{
  "n_layer": 9,
  "d_model": 448,
  "n_head": 7,
  "n_kv_head": 7,
  "head_dim": 64,
  "d_mlp": 1792,
  "vocab_size": 32000,
  "activation": "squared_relu",
  "norm": "rmsnorm",
  "norm_place": "pre",
  "norm_eps": 1e-05,
  "positions": "rope",
  "rope_base": 496000.0,
  "rope_fraction": 1.0,
  "qk_norm": true,
  "attn_scale": 0.184,
  "bias": "none",
  "tie_embeddings": false,
  "parallel_block": false,
  "extras": ["local attention windows", "exclusive self-attention", "value embeddings", "hashed n-gram embeddings", "a smear gate", "an embedding shortcut", "learned residual scales", "skips across layers", "weighted sums over earlier layers", "capped logits"],
  "init": "normal",
  "init_std_qkv": 0.0258,
  "init_std_o": 0.00607,
  "init_std_up": 0.0258,
  "init_std_down": 0.00304,
  "optimizer": "muon_variant",
  "lr": 0.0131,
  "lr_mult_up": 1.08,
  "lr_mult_down": 3.0,
  "beta1": 0.9,
  "lr_head": 0.00843,
  "warmup_steps": 86,
  "schedule": "cos",
  "final_lr_fraction": 0.1,
  "batch_tokens": 131072,
  "seq_len": 2048,
  "doc_mask": true,
  "train_tokens": 652300000,
  "steps": 4977,
  "dataset": "wikipedia_en"
}
Each number is 500 + 25 x the weight over its row's rms, rounded and kept within 0 to 999. Layers, rows and columns count from 0. Numbers have three digits each. The size before them is the row's rms in percent of the matrix's.

# v: layer 6 attention value, 448x448, rms 0.079, rows 200-255, columns 320-383
# o: layer 6 attention output (transposed), 448x448, rms 0.0758, rows 200-255, columns 320-383
# q: layer 6 attention query, 448x448, rms 0.0754, rows 256-299, columns 320-383
# k: layer 6 attention key, 448x448, rms 0.076, rows 256-299, columns 320-383
v200 099:517502515502509526507505512462493480531491506436451479539437520493508507508502489533529519481514506553482490548524510529473495515506477491524490473519458496498492478499507487507473505530517496
o200 105:483497511508455513487542536476547475519498512476467499513509521522473499499519480510465500520528487501510502481515494458466505507461483504496479468531490499508504502471483495483530510528517465
v201 099:508539506542475523467460489456447558541481490489524487461511499521476496490481494520515504481467472532458520535529534529528514520490489543549502488506486494470526521498533499516485544480512504
o201 098:458534532502500533511506478509501478518478472522501496468464499485484523493537516501515484519483485496447493529551496507528503468494443504501550441511460485435508526503500460476528545508529486
v202 098:465493449472529537465526493517459504491505476506506492501488473482479454548530520500551518456523518525521489482468527486516466515527498545531486466468505495508507515516494495514500512550508513
o202 104:481496500487535542448537497522506515519511519464467507516485468502475531524532521480527501526491561508493461467499504494493451505460476544514478491507503492488467529497500480508487498528517519
v203 097:497516513489495465501537500472483500469495493515535463503473546529512499506485502488535489476502450483454523491540512498516514542486502522442476472492494500480500513538493410478431461523451532
o203 096:489518492509549504513502539492483519469502475498456495532516517479511531500505505455545494489507473478514518531500529514528488497525484464488455435505531507504507531501501459486512460463477488
v204 095:529486493458496500469520519490511567494468485468535540564505420494508458494521466551471467514526497478486561502510513474470492485497479528523533473542497502502466513478481482509518472491489512
o204 108:489507482529504507525512499507563521485460493462550486519527503493472461467499517523467529536458487453490515496528521484462467549503539506510511503485507499486463486559461527474496511512497490
v205 096:487515506483496504477523485526496472500506500502530458467499506488479540465495479496522504502508491516499536484480507514529460487482473481543475497516518501526491484530562521560549467538483458
o205 101:465550493449472523516470524489523443517495503522502476464467462513484486491501470489517485497508471533469567510528458536478465496504518499493483483477513496477492545505511509530517535530472479
v206 096:484494486489511492506476516476543518505454449502526508523539469488506518468485469469490490500451492488500472485480515457494515500529459476508505497450514478523549517486490496516487520516508524
o206 105:488490500515481471480513503527455494532485453475429499455472496481509508472539496465497505494523459505446473497502484477496525474522510493473475487509497497489535490533495460529501489514553469
v207 098:499542508515493494519486487501555513486519508520486510508478442489488503518480479481508523515534531463492527514527514546473512520530516518512509526516499511486506460504491507486451534497487533
o207 104:506543501496448531547515469519518532505460543525489483499497481458488498530473473493492515508530507523465504503468525513518509534497496518522477471533519524528504472526470466502504485505519518
v208 094:517488453498540502490518492476459465521464521541490563502534476457464426471516485499472510525476474536506505486490533516476509448491539490458502514485472534484512475533503494529538512448532510
o208 094:508509471528526520432554519491481527522514506525524549471530519505507478493449527473503517475519456505500477480506503490488514492497534485501483496490475559511538482537541554490479515492528526
v209 097:560449490534486492478492505498449491470462507467492463544543480470457506486506485497496434535515506536442506495508500505497466557525508464517546503501519495494494502474519504542448482488504483
o209 108:507482509525460506462515557532478495499575444528476483498516481512493512532507514521464516469498478494452495460449523480511503524492505537493492518489517534482491494539510489486494553487500524
v210 092:501524473528509533532509495491512472492572529514493477518541512482499480510509491501481505504510482521527510475501505532534466486501509462488464477541493498484516504481531515524513483495503479
o210 113:505457514521506509509442533531472511492486495458503509496499463491497484515490493487499475493494519530474447514543515555475484513537510438499439491519481505540495517478504522524513472521550499
v211 097:519507517504483489537472529525521533510480442492460472467465502520495492538465470495528552508492517515480534515470488506511473519466488468502519513479494492478496480515482509488482489524543515
o211 105:508515512478492477490540505478477529534467505463446476509518497488512478523524491491515519514471527503469516517513497461502488478491507483493533446504510513479526516548532469503507493497494486
v212 099:472450499508485525475481492456469461504533482553526480514492479462532503518527502506480498536469514476475485517526508494521522471515440468510513527510512486506515465530556502479458488512447484
o212 105:503482492529488466487501444472475487541454510536528455487498489459554461460496512494532547506483517504472511488523483439490560464500421492503503532524485496510471520457528505485508473484525524
v213 092:549452525513515501564506508509473515511503525484529470477494508486485495517438497483522505485507488519489531560552506504501507511523470499510463517568472488520440465487464518496515475489519475
o213 101:511474526474528516498499549479555514507512523488469491486468514476485466513418512489529465481497555472548469521531485519491524492488480470495494472488508479434484545488509472450494517495507509
v214 094:495499504466528504487487439454472507505524512478506504517484516494559496509465431489574473498483489512462515519455508526541535498496483501529520503503509497521523499509496519444523497526477538
o214 095:517473492517539533541451429497462467481503506510507486491493454491563457452510478477513496519469464516491513520510493504507486502452435495524537531496506513501481490462513528467461494480509546
v215 096:519502503458483502534463488500518508495497513506503484561501481512511503481537531506525493512521455463487477530468487483473474571501526490499536507513493479472522486507479505501492488511452502
o215 095:506502479497502548470496484518535488545493488504516489515485517484525499452533473481529491466506473505453555510469484483519517535501505481528493511498511511502523497511495531535482519505495496
v216 100:476481475549511468502490509464515471511502484509490513510523501542531516514449484508509474520457447498525492525483485476490499525475493510514531535502504465455546485548481506471481495483484456
o216 104:483491512508494466470525553527511514488466491469474524486481479514499475543493514482546449508472483493526478515524486493487481483484493505506548491483521482492488515559475518480513452431474499
v217 095:458538505504508525549468511480481476480523507501494489502490508496520477522544550503518473468492446483511513535461482542509533512525462468495491516475544504532438498568530521480555484537497520
o217 107:514492478494504469485471503528465471513480457457470486538534514498498466526495485481525505482460521489548465482517518510504466524478495502478507471511478497536501523560556544531551485538475538
v218 095:478534511502511533488496479506516529488532475515471466530456469513486508484484518458511534520533497495508495468458459509534486508498508471499472528468480497481434492457469502503520460502532492
o218 104:487497492487503484484554515502495491512494494538454425504508500504471478525531498493501498493448461519502517474456457518502485495473473557503489530531465488526523500517455505489500477485521478
v219 093:416556483502433483471503491508497466481496520481481507508460542501496545513477494484487478506503524484509466543490497482476473482509456495490495498531487477508468526501517523517490462511471500
o219 106:464511505493495510502506510508489487508494492500502524474509510499450457515479520485460474511476489519462476477498489503496485451475496511493509525474512508519486496497500510502514457465493509
v220 103:541443514504517463491490480489518506525488507500491517476510529467533510546504500478529538524490490515503466443519526487494522489469482514471493515494488479506474496506470531440514494482488553
o220 092:548519513510512471524532444489519508528511502505508511438491509469527486547494531525504482496458461542486492450446525471507507475499500455505513482503483474511487468515495505458521532452555499
v221 097:490536505510499513513476463518498498514496503511509530480461524450502515501516494504542498485503477550503464523526482475487490525490520566466483534488447527481516538494588449510545517523506471
o221 100:487521470497469508506444474541447510507495488504509526477499498529501511486531461503527510499488458549482507526416514499512515475488522495517461526508512503489486512519494453490483574518508520
v222 097:511477489499502498537507486532525544496521543489528531451510491496499455488522507497479485476495540536486509503421538460475463522508501540499496536529528522501507500461521496471482497497489529
o222 102:473544493458496517514478500509506537467459524489465534493534481524512459516502490508486457490528495530506494535528513508488454495523515518553552470532494489528488511478517500532521543546534534
v223 098:517475465558505523497480539458522466458480510505490495511487465530505475535458483490484458531501473489501486582512523498515543490501537510499468486520483501504502480485493490509491482524498541
o223 105:466456490535555474524464524478514496503470518515484534497541493500492495485496479447480480483518523525475498524507510503492460528538503483516527466411496500504484474450477462510483515472530497
v224 116:454538482474460504470525488495491458528499517470482493484485460486511515497470515501476519503482484479520505484535490490488525469451532520516506456453454524478496485478493517485464515492474469
o224 072:504481513498484452474528477511504483522478471464480495522487457510487530490546458485529486483561541486527551466489487461520493480494499454484478486524517514531459473481472458491534451496539481
v225 097:508501508524489491500509462515511506494499498518492509512504491480511491507489490460511477527507543553508479477472493478494499546504593461509508535538490485459489511477527447487540498528532486
o225 110:549501524463479451443481477504448477523486482456489524546514511510519522466485485501521491501493525551522472495485490501510491491520541496491487556509500518512473528459473441477542505521531459
v226 096:537513483532501514496481522473512498484511523513502480512485478514541522536502511499446489494484474532462470485532507486506510491508511495516536478501512510482461487538521518489508500480495494
o226 104:538516494486489494488498513491524524533537508489486518526533460502519528562559490506478458498479511511496465513542514499505528499468523494522538494506490517449486512533469491499490523483472495
v227 100:549506485511492526489521502487518453515464508542511520482530502488514486484498534569508458525516535499500504478484511520484490517504539517512516507497502474450510514510512545479499485502526493
o227 101:498506475533494504488475504503427463511450495531475498485523485533488526494524491496525465547523518509533489510514504502518514483490471464504467428500475483454513493542503505512497530499494517
v228 104:515471484461522512493485520526464465482504457513489522498520538536525455545487540515503528474486547492523539475511495509455510545482508484473521521467545527487518500505500517490509518507475468
o228 096:510486471508497486518488503480506483471477513528474520503459541476529430455502504513504510501503516532439544488457513517481478564490496536495540507461553508516477468501522486525508513525520512
v229 092:504504517531513532535475511506479522494501482486466476517478464536477480569493536502481527514535473499489532505498516497521514476489493536490489442487519510472471483511515511474523499473490461
o229 108:490463544503468535479494533478524539483497522493487513501487525485537510483480500514516523496506478490556484511499514519542469486492508539449475506469472493498500480531461523478541495448458444
v230 100:531474476498484457526494495500511477470486547479518496428490487530500512491534512464507544510485500496517436513521462467510550536527538498520522488509516481531454504492498487563566518476507465
o230 096:512472493507510420576484521517481503467507513478508483509482533527489507497509488491463526477483512530510478522491547485503516505492509456499509511501506481511476483537537508529513524496502527
v231 096:485512506525509519466503462522502534489506454521492527464495508544477481565513495520485473480515546473530488488477475515450450488480530484528545509506473474504512468492479522482463480536522470
o231 101:504526499470518553547506518511465486515497493521460501466521478567507530538491475537501534529537503441543523475454504507480482504519496491529540486493487514501493486457483473469508464533513496
v232 094:490490501523490529525484492512484470508479514462488489517534513529431505487499518573504505525479479491462490498492493543534501526514529505467509499527514510516477553459542481524438546504485472
o232 096:483476503519515470475508534493491444488456500469457487534498484519443485474528521525495499508502502417499500511513459538513506486551457455477481514516542488491489515495490487497462527507497507
v233 099:464507535475478519547480499476495495484560521484494561525492494523499519467531477474510567501477476505492498511467482510460460478461486496510474471539493508490511520521496497484482529490510546
o233 090:465483540497511477490459526495486518485520513487521486473498496497523483530481506494506513531465465535501539507546496502530494494457512511516429464492516515500501481547525502536481485507522499
v234 088:472533498533516467549485511502486527493513487488516565517503496474548517537483463486541512482486466490479507477501476513518515458510466494530512495492494477534509543489511521493504511490514489
o234 102:531506465518470463508511433480521475501460480490510481493488549492500515523567473452575563449459525502527523501478479508482487465466527522535567519538500453529478541530450473488493538445523500
v235 093:491505486517576503478499492458532455466475499469481454475471526483476507527518494484464531515473491463517505485499464537549479498517505506427478506469481485497497530502486520487431484497579518
o235 096:473549509527452505491507567486522479481503523509482482480541460545499508523504517445507498469476503496540490518493549499548504522518509524486483536488529501468551498522505526502481492442504466
v236 104:505478487473509433535487503517496465482505492526481514533459491470508484508502542507529542525468486495500472537495491498478530505479514529489567529510481498483492479522476535468482514486524474
o236 099:497513498487461526482519492472507504493474477512506517479507495519523476527457521495516484499534568491569477470487501507519527556517519513484516495521492504486510463538546500499478479446515510
v237 102:502504467477511475493503470538470530494485491466531485503508526489463535475515516518466490503468509455500457500510539508500495507482559495569528475488461506493524491511478522522443468493528486
o237 097:516505513482540524536531512488502523506514490498495514550515463531532511547553506522488488489449483492443485509489523501534505506479535526521558492477464491506522511521534514499484466538520462
v238 101:529499527528494511547517494521510513509520530457476479503454550474515484528499530475498505515495503508450499543528486487516500510488496527481479519495520529496502516507461460523539506551495509
o238 098:522530493511517518520504484500512496506544536510501495513513531515504445472526486468490487494499508531475514535495489494480483537548499488503489501495500532495489484487511492496509547511502503
v239 106:527495487473477549491477521489508503499497486501539459465500496475506473552542477491509491496466474508451500482509504476499511508487508520484532482517534466498535491506480452481456515538515474
o239 091:510499531477476503513500530481454517454509500503484483516499446500507509474488472477550518476459546469465469545472517511483438506509515515486486469515507486514485498474513484551468485501542469
v240 099:501502519525492493463513520537494505512481460476509486517541502512485502482504517532513493490473477472502507556497499487502494488498496495500477513540466495473484467529469516463550500488445544
o240 111:527510528476494506484514495454507481496495539520541488539505455533473486528471480482523500533504526498507483501474543498483456446481485527456498551508504519480483493437448497477514508486476535
v241 097:494495462482477492505479502509501508505497468529520454506487506516508508415515496500478509546514519489516535478500505523447466496502521508511554499519512485515488500531505462517534492479513465
o241 100:545497517472497512450488466485506442508456494526522484497457479499494517493530502524527496460512486479482533476503482503470500482488519486512530503497502503499460520511447538500533520504520504
v242 091:512457494491525489478501505513531510514500511510462463489482524531466494481498493471490499488524464523509507500466507506505491460518545515484504510486535487505438536475502482506463500518515497
o242 099:482496518519496506478495520464533528510531519534533484534478560502480485489480466500476531513509516472515465496516513494507513532481544498477459507498527460473485542492452483491513543489521503
v243 098:504519524485526528444490549491500460480479462499533483520485520467532464545469489515502496519500481513478505470474534545484506479502518469506480471528515485430482506480524500446495477489468483
o243 107:489456473565507476477528457482483495492505470489501522484484538465523484481507509519495510447443496526488495504530532505502525522514513492544496453479453511484512523471514480482484496460516471
v244 096:502463523529492497508490484481457471508507473536497514532486520562462543507530519481523529460481482535517473550484506514506534465524507521517520482509496475508536517547497528499473526531483490
o244 104:522509490471493509517492488489504487524503497501545495495474480516478515499501552509565511498490475496508515508527514536493534491509510475496489498477499477494484504494473504524489536477471474
v245 096:489487509513514519457467485524509507523500501494567486488440456474530474529513495555507469517535523493530460512453508534495497454443489493499497478460496482506554482487483504503472456458528453
o245 109:464520516502543504517460470506525474518462502476487485492512482544489481503547514520476477484515526487516511494499520552462493493528480497500502473453529511470515476518498518504485469520494519
v246 101:530495523539488510540475504516497484473483467469473473528509529494469510484476459521500554529506466491511516477493463472481506534486499497458480508482486489493501492459485465529469486543533454
o246 100:478524476513542492566486526495520472501470525471501481525504532510496490465471478490438479527503494456471533512511490509500459524486519540479448510492485484519483472501527535521476492538498462
v247 105:462526484500473482508477542490500517541526512502485488516523523525502490507500545454506504514495511511511476503457523533518511492472514474462521537547519513522444497542540486510522512489489500
o247 087:484529524528489471474483462517495521467468517487501533488480476517485502476507490468521495471472501468491471518479500512517482548497510509488485502485509502511454494521539473524514491497542528
v248 093:477478502475509461514498539525442505483528514505504521508534479472494532543488494467487494529483512502519474466469453481533468501476504519491511498511473507481494554521515451469475481554481465
o248 102:518523437531486505456457501527492496536591506506495570492490502459475480491506544491484504474500516477507495482437474527521494515474546529492525506513486502523533471512451425495491521514467467
v249 095:549561536473518493486508482504543455526505501517502463513520467535545463506445507494507502500480507495486521519495545506470523497441483541517514503466474484510496540490530483536470548530500476
o249 105:497482495480440506541525456503504481517544533477455499490491493496544464470470494486451509520497507489511479529495528502462480494521520479491510490483517488514501529528458504504508500490464505
v250 099:472493480502496541471503529451541540493479514486496480518452490476488525503489488526522520514474502531464481537539512528447463524532548487520499482471473479507475479512500488467508528494491476
o250 102:505473508533443529464512466471559527479527497500520545496488459477511487481496503534515484441464524509487480462514516481514521474512517498516501490508488502499513466541545487501545482512497458
v251 100:483492508504469486531467488492471502525492532488554482514468503531477462502488451493497421508485484460476506485485511530483518506503511509482521513544478481475511514513490460500512518505481447
o251 098:499483506493516511559473490507499475510501513476480443525526519523500477528485521491516491484488470488525498510505524475502500498501477517533471520496561467483498517506461519493488560452484484
v252 099:521490530513461469518524485514478476525493501507457520507475500509480528503498532452506466516518494503483468443484478518489488496465475453475493511516500494469519467489519476503447496506534477
o252 104:511504552509489515493574516526473521499505514504475516525503505498456503528504507451514485492476460515520513466479520540462491527514432490493483491503523515475520486503458514512522515500461481
v253 098:497501526464509507512469506485461463496552513510485510485505466495486488507532496521520523468468468534470513457555531509527539519513520478477552513445480496504478501483526467496494454545510488
o253 112:516545466503516471526489512506487523510518515526525450512455535515492504517519494508490524547499499505512500482454502543516511478500472475490549510500481490516485512524452506459464510583516567
v254 100:467441484501504464538487511532494524506511498498480484491463539482482522516470546498484509487497520461516546517502542477481452511487485493553494472503502531503510537465517512483516499495492486
o254 095:472505512485500532477496513489524488498520495519481511493489494505494504500544536494493477549498543459461502480536523540464510517495495487517434519495467529497523495491500487509504480502501489
v255 099:466491500524516505558455486477527523510447503517491514540496516429518492537495511530522506486512475478532533513505497518526524475508520484487507527463504478535517503529507512530507477516491502
o255 094:472486518517493490538503512483535462513484461511493513505476476476502447480515496512524513486495530490498507499452499463477532521530551526501523538487492457528524511515503495507479478525505569
q256 068:497493472491515497537509455475514493464508487494495503524516549482520511502410481508513502538521482490494495473501498472498475466504473494540474526500500480505508500476502505512469524498491485
k256 058:456492495475501537496493512536504499483470476502486511531491503542511514526496467487494473508470544536514500509488485472536494490508492530444468532489487484484475506508488501496498495514494460
q257 066:516456519490469488449481501524532510532484516539507460510503460503503518503553496473477501477458510525519539505489495518463513501474480503492494490537476499519517479533505500520502479463486499
k257 060:534471526517483455517467469505510495508454516476497489428423453495507489495541522498473468512519450465481473495496500518490472500485491483509505449477501505498498495525522494482509515500465517
q258 060:486508485510511542491524477484481465477521469468515484496513504476527470480484524526502469545574530514465506474521531489538529492484479504498475530539522498493475510495462499491491546512489516
k258 058:440517481482514470473510521531512502498519542510523534468520516508496505509423501511510539508493481508515502512509500542491464500473479521492509489541525504495560496500514490481498470556481512
q259 072:471494486483510471494495523526498504491515515515518529475473481489475509525498506532523496473472504476507515495554522492472507495503438484561468541517523510491443462534487491461505504478508528
k259 072:489488488506512475536476447550454503495493551513467523497478549524545530513495538542498494502476511506486505488510546490529495480454502522525498512537529502505498454474469499509511518512533536
q260 073:449474518483479486500517551508537511543511509508535509461488499498559501474534472516501510491533481512523485505503475504497512526549491465496522526488463535501512550475470513487503465486529487
k260 070:464512491496511462475475500509484536465511486512544487509525504492511484534491519480500497507464537500501511489498512498518450518465513528510463528510483520485487465507503512492490532499476503
q261 068:511483482475525470482514454515509545516512499505504516483465455482477484498521539499478506535465509515484516470551557451530476492511482534515497510511478465474476534504516502504463512532509478
k261 063:516507468538522485506500519526477503546529516487502512510524483491541494534466493511542511505468518501503497525463496488497540523501493461482462529481510530482523492460492523453533511499454472
q262 072:523469524473498501505443503479522493511514505510464480503508504480518509425462459489520529525444463483507485529486473507456525526497520527495515495470506480476516522498476478539518447513497488
k262 066:500482513547481524526486523511495461490502532505537517519524504444563532514518541510521549504442531542469531499520528543529501483517516506472481501524492515464481469528523519526489514491514535
q263 080:534516493487483512505496468489520528481510487477465539485439449485488474548487470497510513529485432519526469509452533512547487526491519538519476444490489479514499495433515472464527527486502489
k263 080:477525510454505482517531519524520500499473492488513512513511492524485456491478461483484509531488483459511490481530478496491544514518501483475510527473487499516546520484519474500487505498431484
q264 086:502540460512468477488522469473530492495485512501505520509495494486494472549501529531524526488484504473543492535495520518573467527509467540463508510451502529497485534477508502475483516484554452
k264 080:488521516449502484497519458522529459509476499465533504481540515545485523428459488500498490505481512498509491512535501512502465484515500494491496535501479511502494457502540501516482501494430442
q265 093:468466526498520515544515495505487476489510481551485508509504526514524510461523507562517508540474542508515482506499492511470487503500482489521536477534507485482494461538505500507540457527541508
k265 087:503494487494542500505457548498469488511463505501514507511484463523491503502507529535486493504487498546485538546482514499484472520523508491520474490524457496498468504530509486508518509491490527
q266 090:511494493493538506477524493467478485485483498498500469462518472529442527521477505520485486501495484473470513502497478523472532509512545519553461497392505495512505503488506509513514519506470517
k266 099:530535486486531516517471516501543504508512484480489506507501469513495502536529477537521491534532544484458510517504506523519525501505498523494503526467482474498544553509465501523517519469519487
q267 096:510506530471504494535490495512502483504505523474500527503497494490477548488456476463510497530484455466504466509491482461553533522504535473508493473510470480589537528471502521478509525489486488
k267 100:465531518529547481527494503559485473497500533499495508478485509491492497492517470526503453506478473522516465497521504504480517474480499500507506506538512500535487509467517543473487491513508503
q268 101:473517494483496496525498483482472511514516497507499484524498473503516517477546517513489523500511489505468509481491505488462504486487496469436514486505498525490517486521507489491495526537484497
k268 115:497524497524510517514532466448516492525520527493529549525494489504486526507538504515541518484513470501521530518483548525471461473488487542497531513530506463484515486544477465477553539508485527
q269 115:471524512502506534533566488542507517530498549503531497525454504503486440512491505525505477492490500471500521498492533497481488523489495508485536520501490531473495489486503485504498525470546502
k269 124:557492492534518502482531511467530494475486511521530488546515517469451478508509493469505508526516552491488589510480513508452496497546450494522534524517498490499523474470524477510518536490545473
q270 110:545490479537502501496477474527491495480493515512475482512507455571521497528479508488508474545499518500504503485492503491537515520523488510515454503494489503500481559509492515537523506516506491
k270 106:526505492491517472447509486528501480498514526514477497487469513554497526505497504524515494494509491507581503493501494471509516534510500535491473509503486480501515506501506516515493508531469471
q271 105:505497477522484481516505518503469477496491478510493487443512450517478484456515521489487481453474501495484466492512513478547487461520451508490470492495514472542509485512544500538504546509490489
k271 132:514558471513506484520456534508484497482482495496480463508524507496487493472479523488506474481479518496504486499501495541478532479516529520480479497443502463514482465491521499534506491530514491
q272 109:477482463486479517479521544478483482505512467504512500500510499484471483503519507474507511528519540552499515495498502486493504502552501554511491508517507528493514478476486497450552512502476516
k272 112:523515470511459526472523539522508500516471500533491479499516494504444492494558510484508545485504502520516536455537527463499502515528476512535464491550507513475456472451526473463539571504517516
q273 104:485495542479495479522521469513493479513540488510520478496489530505534468511517489509502517462543472521495548469481481525474496521519487494501505545507506492463475473538509499478452470549488483
k273 112:463528501479471488522544477501530446503498517496510462513484483514524472494520485500511527502512549512521515494524485483495479504515484471467488543592505509498504494535495507454481466500523496
q274 106:470491554487522499487523463511476537506516471484473490501559461512535512496496497446506490501482448574480503467479477516464480507515504539511519554465475472508534487518462515475520518509571512
k274 125:497514518506531489482499496498518532498504475511496501485551495582497529484500498504503502535492489561554559489475484501472487528494461524473543522493474509516482466496439507510524498511542522
q275 104:506530491483498491553495478487517522497502500470473543473502501516519462529494515496496502526510521512468493476483484503553508508498442509498481514490508501520420524502467473494536543527494500
k275 110:503521461509521522541525515547522546496536494460505486463498527512529506515523491476480479507505507507506530511522505475542543518465493557468508473506493484473497520516465464520473572523518502
q276 107:535513490538507526513447470522499488511490523516508494478488543517490535559507443461497504486515487494469477467503469529513502490539512548574522460482512489513491493480541493487482527527530491
k276 123:521529492482507500511475518500533471487509489545532493469509555544494540518517466481451505493509514523468454463507498465489520446531496496486477511511521502513510512497497473495487520529517468
q277 107:458461499530496486525478502525479551509496504557493509502499478435477510507512543533525460489490513505507447500469541545528498507484534545437507477495525510502532506509496515489499505485528480
k277 121:467490516547519527500507485498431532509505459560539576497508493518453507505528537522534451496473504440499463519463531541515519547504531523504522538473473498454536516504512513490510473523503482
q278 103:514543475507541480492540487490511481501515518498497541487540530513518501489506461517493590510455482479518470498497457509525483557491496507469446501476464497489501459495441502484489529456464489
k278 121:534538506464542482497534527532557531503540545475484546515496534491525483519537467505494538486498497489516522538497505454554504530485484491504500491492500522501512486485480536466511506519503500
q279 109:490508504475511505509502518500529467496513517507506526499508522488518508499502499460507472458526510518525521495490481551529497513492504486492512550491511477492490519551501486543489514533503461
k279 111:491541500516508467475464451525500456519483523479442512492499522477511486514493506499495506471529510446491534508508474515514521556526490506463486505484485444458481519536515481500500541500499523
q280 104:499494528490490553518496465450523525506501480486517459528494468493501495481477482442500508495531535507462471519462554453529463463497476453464509505540460490485529498463512530456523504508515498
k280 115:501508491475490532482477489511531540523499481537511485540530447459514482486484449468473516501508489481479511516504501437511512463484503503534510502546490485520491557490477506468500535506472529
q281 107:470498528473500555484491485497498507508527476475564492460524550505536523487515470519512518553483515542503518481502509516490455490553505482479498492471475515490539555505527550513517505537500504
k281 118:514477494501504563471492501473464468499512497529543494480540536494475491475512468489502515515478506531457526524491499497490467487529523470511508479482465513502509511495512552547505512527525458
q282 110:511495502485471489496495483487513543461531500521490512468516505515488509507517499489469487466474524437494520484470487468449483483506480491519510483549497502483479512495511523504530506508514482
k282 114:500475529448500498543486459476486523465475531492530522495518552510500504538512491531482485519423504455516519511447461505477513491508472467525510458565519514471484485514542473485513483499451459
q283 114:522503511524537478481504494528494473491471463536504503521516536463490503516537473483507532496479523483462456514498509525548544466531497481483494517441494502489512466527507465508478455548486471
k283 124:519506525522534474494540520505491503489533459522520483496515517496534492498528505472532545485501476462468501528497531514520552497501495485463497475455468485483512492551504514536478476525505493
q284 106:462472485498498501511478504467446517492495519515466469537522512519450504437479503501501507549482475479494520480518487492455520538504535488459480526471532479527498502512506499531460518568501489
k284 111:487504486515508505479475540486468485520493492509480462537502522525489515464501498497479466528511485507514541521535501513487524495484483512476469482474492467467509509507471512527473457529499516
q285 110:469516517463466482516483503523502500509480485522529474482500545535546504526518492534484493492463519519481491483509524490482463515492522513498452503492504490486483499493498487511511518530520508
k285 123:473500494450459488484463507504483503499475497493504478475566488527523487525483496532504489503477531499463552500491513477493511485478489507513461487467528495495495504475470500541463517561532494
q286 100:468493483488492474497484499498490492516515491505488490514479566494482490510514494525501474478480478481525425467503447492532564493508495466475489470495519512501491516498499457552499506523457462
k286 117:492479495522524505481480489511460502466480482490548517519519538461489487509479476508512510538485528466501439493492469504522510530482494474474532481485501553508483508529497511511532482544490450
q287 109:531518488480497528526545488524476511518514459515527509533544474485477498504514509503510548528505518508533509476451493518469568480447510553574474513485506503479520545486501499514577506555521499
k287 117:555485492478519506528527466487488510507543467489472510502503490500486511506505512493455494538474493514574507494476512505481557517449529539515502506465505498466493530514489503499537480532503558
q288 063:529484502490491525463496530532515460523489492503480489491482512527514489529539537553524479463478471521519488479508499486503498529506527471513503483527494478470488488575487546491507504478468526
k288 060:514465537550524475510477541505504498508527528506553488490465558512498530483540534520522461508471508565468501537480493533496463545529493489507502512502461473498474467515502492539531475526539550
q289 064:492530488517484481544512456485468501489511498506499468501497483502503514505464487467516538506485476514451520501455493554487521518507485522452468507458506512510527484445490479503472464529513467
k289 063:481504499452477536520522461508467535463506453504479475513520456521494501464456469521490545528543512488510479484502501491490524496500510495466494485551508496527557506481505505496502532475523460
q290 071:524525503485470508464506504496481471486474503504458531485462507484545506501506523562477472503468497555525484490479528485523497524487535492510480481505521502500456509569505493505523519527500576
k290 066:500448520557509530491507508457503489524519534528523508498487536481464505493518528494527507497454497496495485511505496527485465496533523443528490513490481491507501471527509458493526509489503562
q291 066:563515524472491472485482476507507465503508490545502512502460517531498448461545478518509465499487527491508455500470495518495516526504518522539495438507496478438481527522497504463495514483483478
k291 073:471479493488539488509519501499533513534485504504461498478514500523477548505482505482483562475527446545466495499505483462496515547510465444517465477448520505487511508476486518507474494448497484
q292 067:491497498462495509556539508500491490489510505491514507501498517570469478489486478476495481509497530484465485466520474494519547482485497482464505531491522508466503477530496476480478502543473548
k292 065:464506514454487548534545493504503512476447496527491494494488497512485515507472488506488527511515475503459504524520516527518497527502493464462483528523543502524479484484468470487454496519509470
q293 077:517518475487476491495481464486530512528492492498464526481528519499481502501499476499473489535479512458510500500491480500497523456543484485502488490481470487504562545480454447501549523480461442
k293 070:472532492463497497553520490523530477479491475453481513484505507502476515506456485491501515502509469524517499512528465527513526519519507444468473509468545480520547531462475533506504486469485479
q294 084:454494507527506536517525523529489476519534513513524481524522519520494501488491549487481485491501525489487537491531469447492546493504459458497501540516536509470498471507476530548482495496482511
k294 071:474541508525498473528493512515483457476483531520470509476488497482526504538523531518516475466510476523493485502496525512519485520497462487514499471540478507494482515472501494468545475520531487
q295 076:540472498501518498518443457508510450509503506488477462491497537501506486453495479482537506499483491497539492524494499515504482518546500524503476498484512490492536527501492537484488486464501446
k295 070:511475463495477507485490547512481495481511496506524496512505473503451463463507485494510499556535492452511521509501508484484497514483530530513548506534527502467508474463476511534463515509496529
q296 077:506506505506473468496456488480519495451449461505527506495532527507528538467525507531485538488545495532469504470537510484505460458531531502486474500540472490476522538537474503494482480506486485
k296 085:449492464543513494519498535506496497530481472491543486479509490477499506519534552497478500533492473510473534505486520568490451531535502480491522532529472494476470510520535499499492546505498518
q297 085:418484484520467505493530487511486498504532502509500501485510527530535511494500493486459489509531493487540517480513481494509532493482471484511481482460496495494464478493473479545488448527470475
k297 087:447491516528531526527471493491477465485488489517475522466517539537511498531488566503486507499488521496488514507507513525527479543505457481515555489480523471457472483495508522551526473475528526
q298 097:513467512493484494428531474526515526496472465501472519509527464476524508517535523500495496520559507510555483469514511487484468476479522484512519488495498513507451504480583513496499479531513517
k298 092:484475473524519496435502497498476496498506479506511517479484489534490477530514564495519480461498500474505497487496477489478513555503519499521519511501513482492501441511550495524461513538463511
q299 101:515501476505473455518494505518511502518476495575471523529478448466555520476474493508475502541487560471498514503499467456554489501493502479490541470499500536502472507529478510518557529504524470
k299 100:485530504503519447483496469521468549487517540526523516474541467468533524482520534518503518529469486502517473496467490465494499499448539467496555501493484526515470495542492513508498527474493443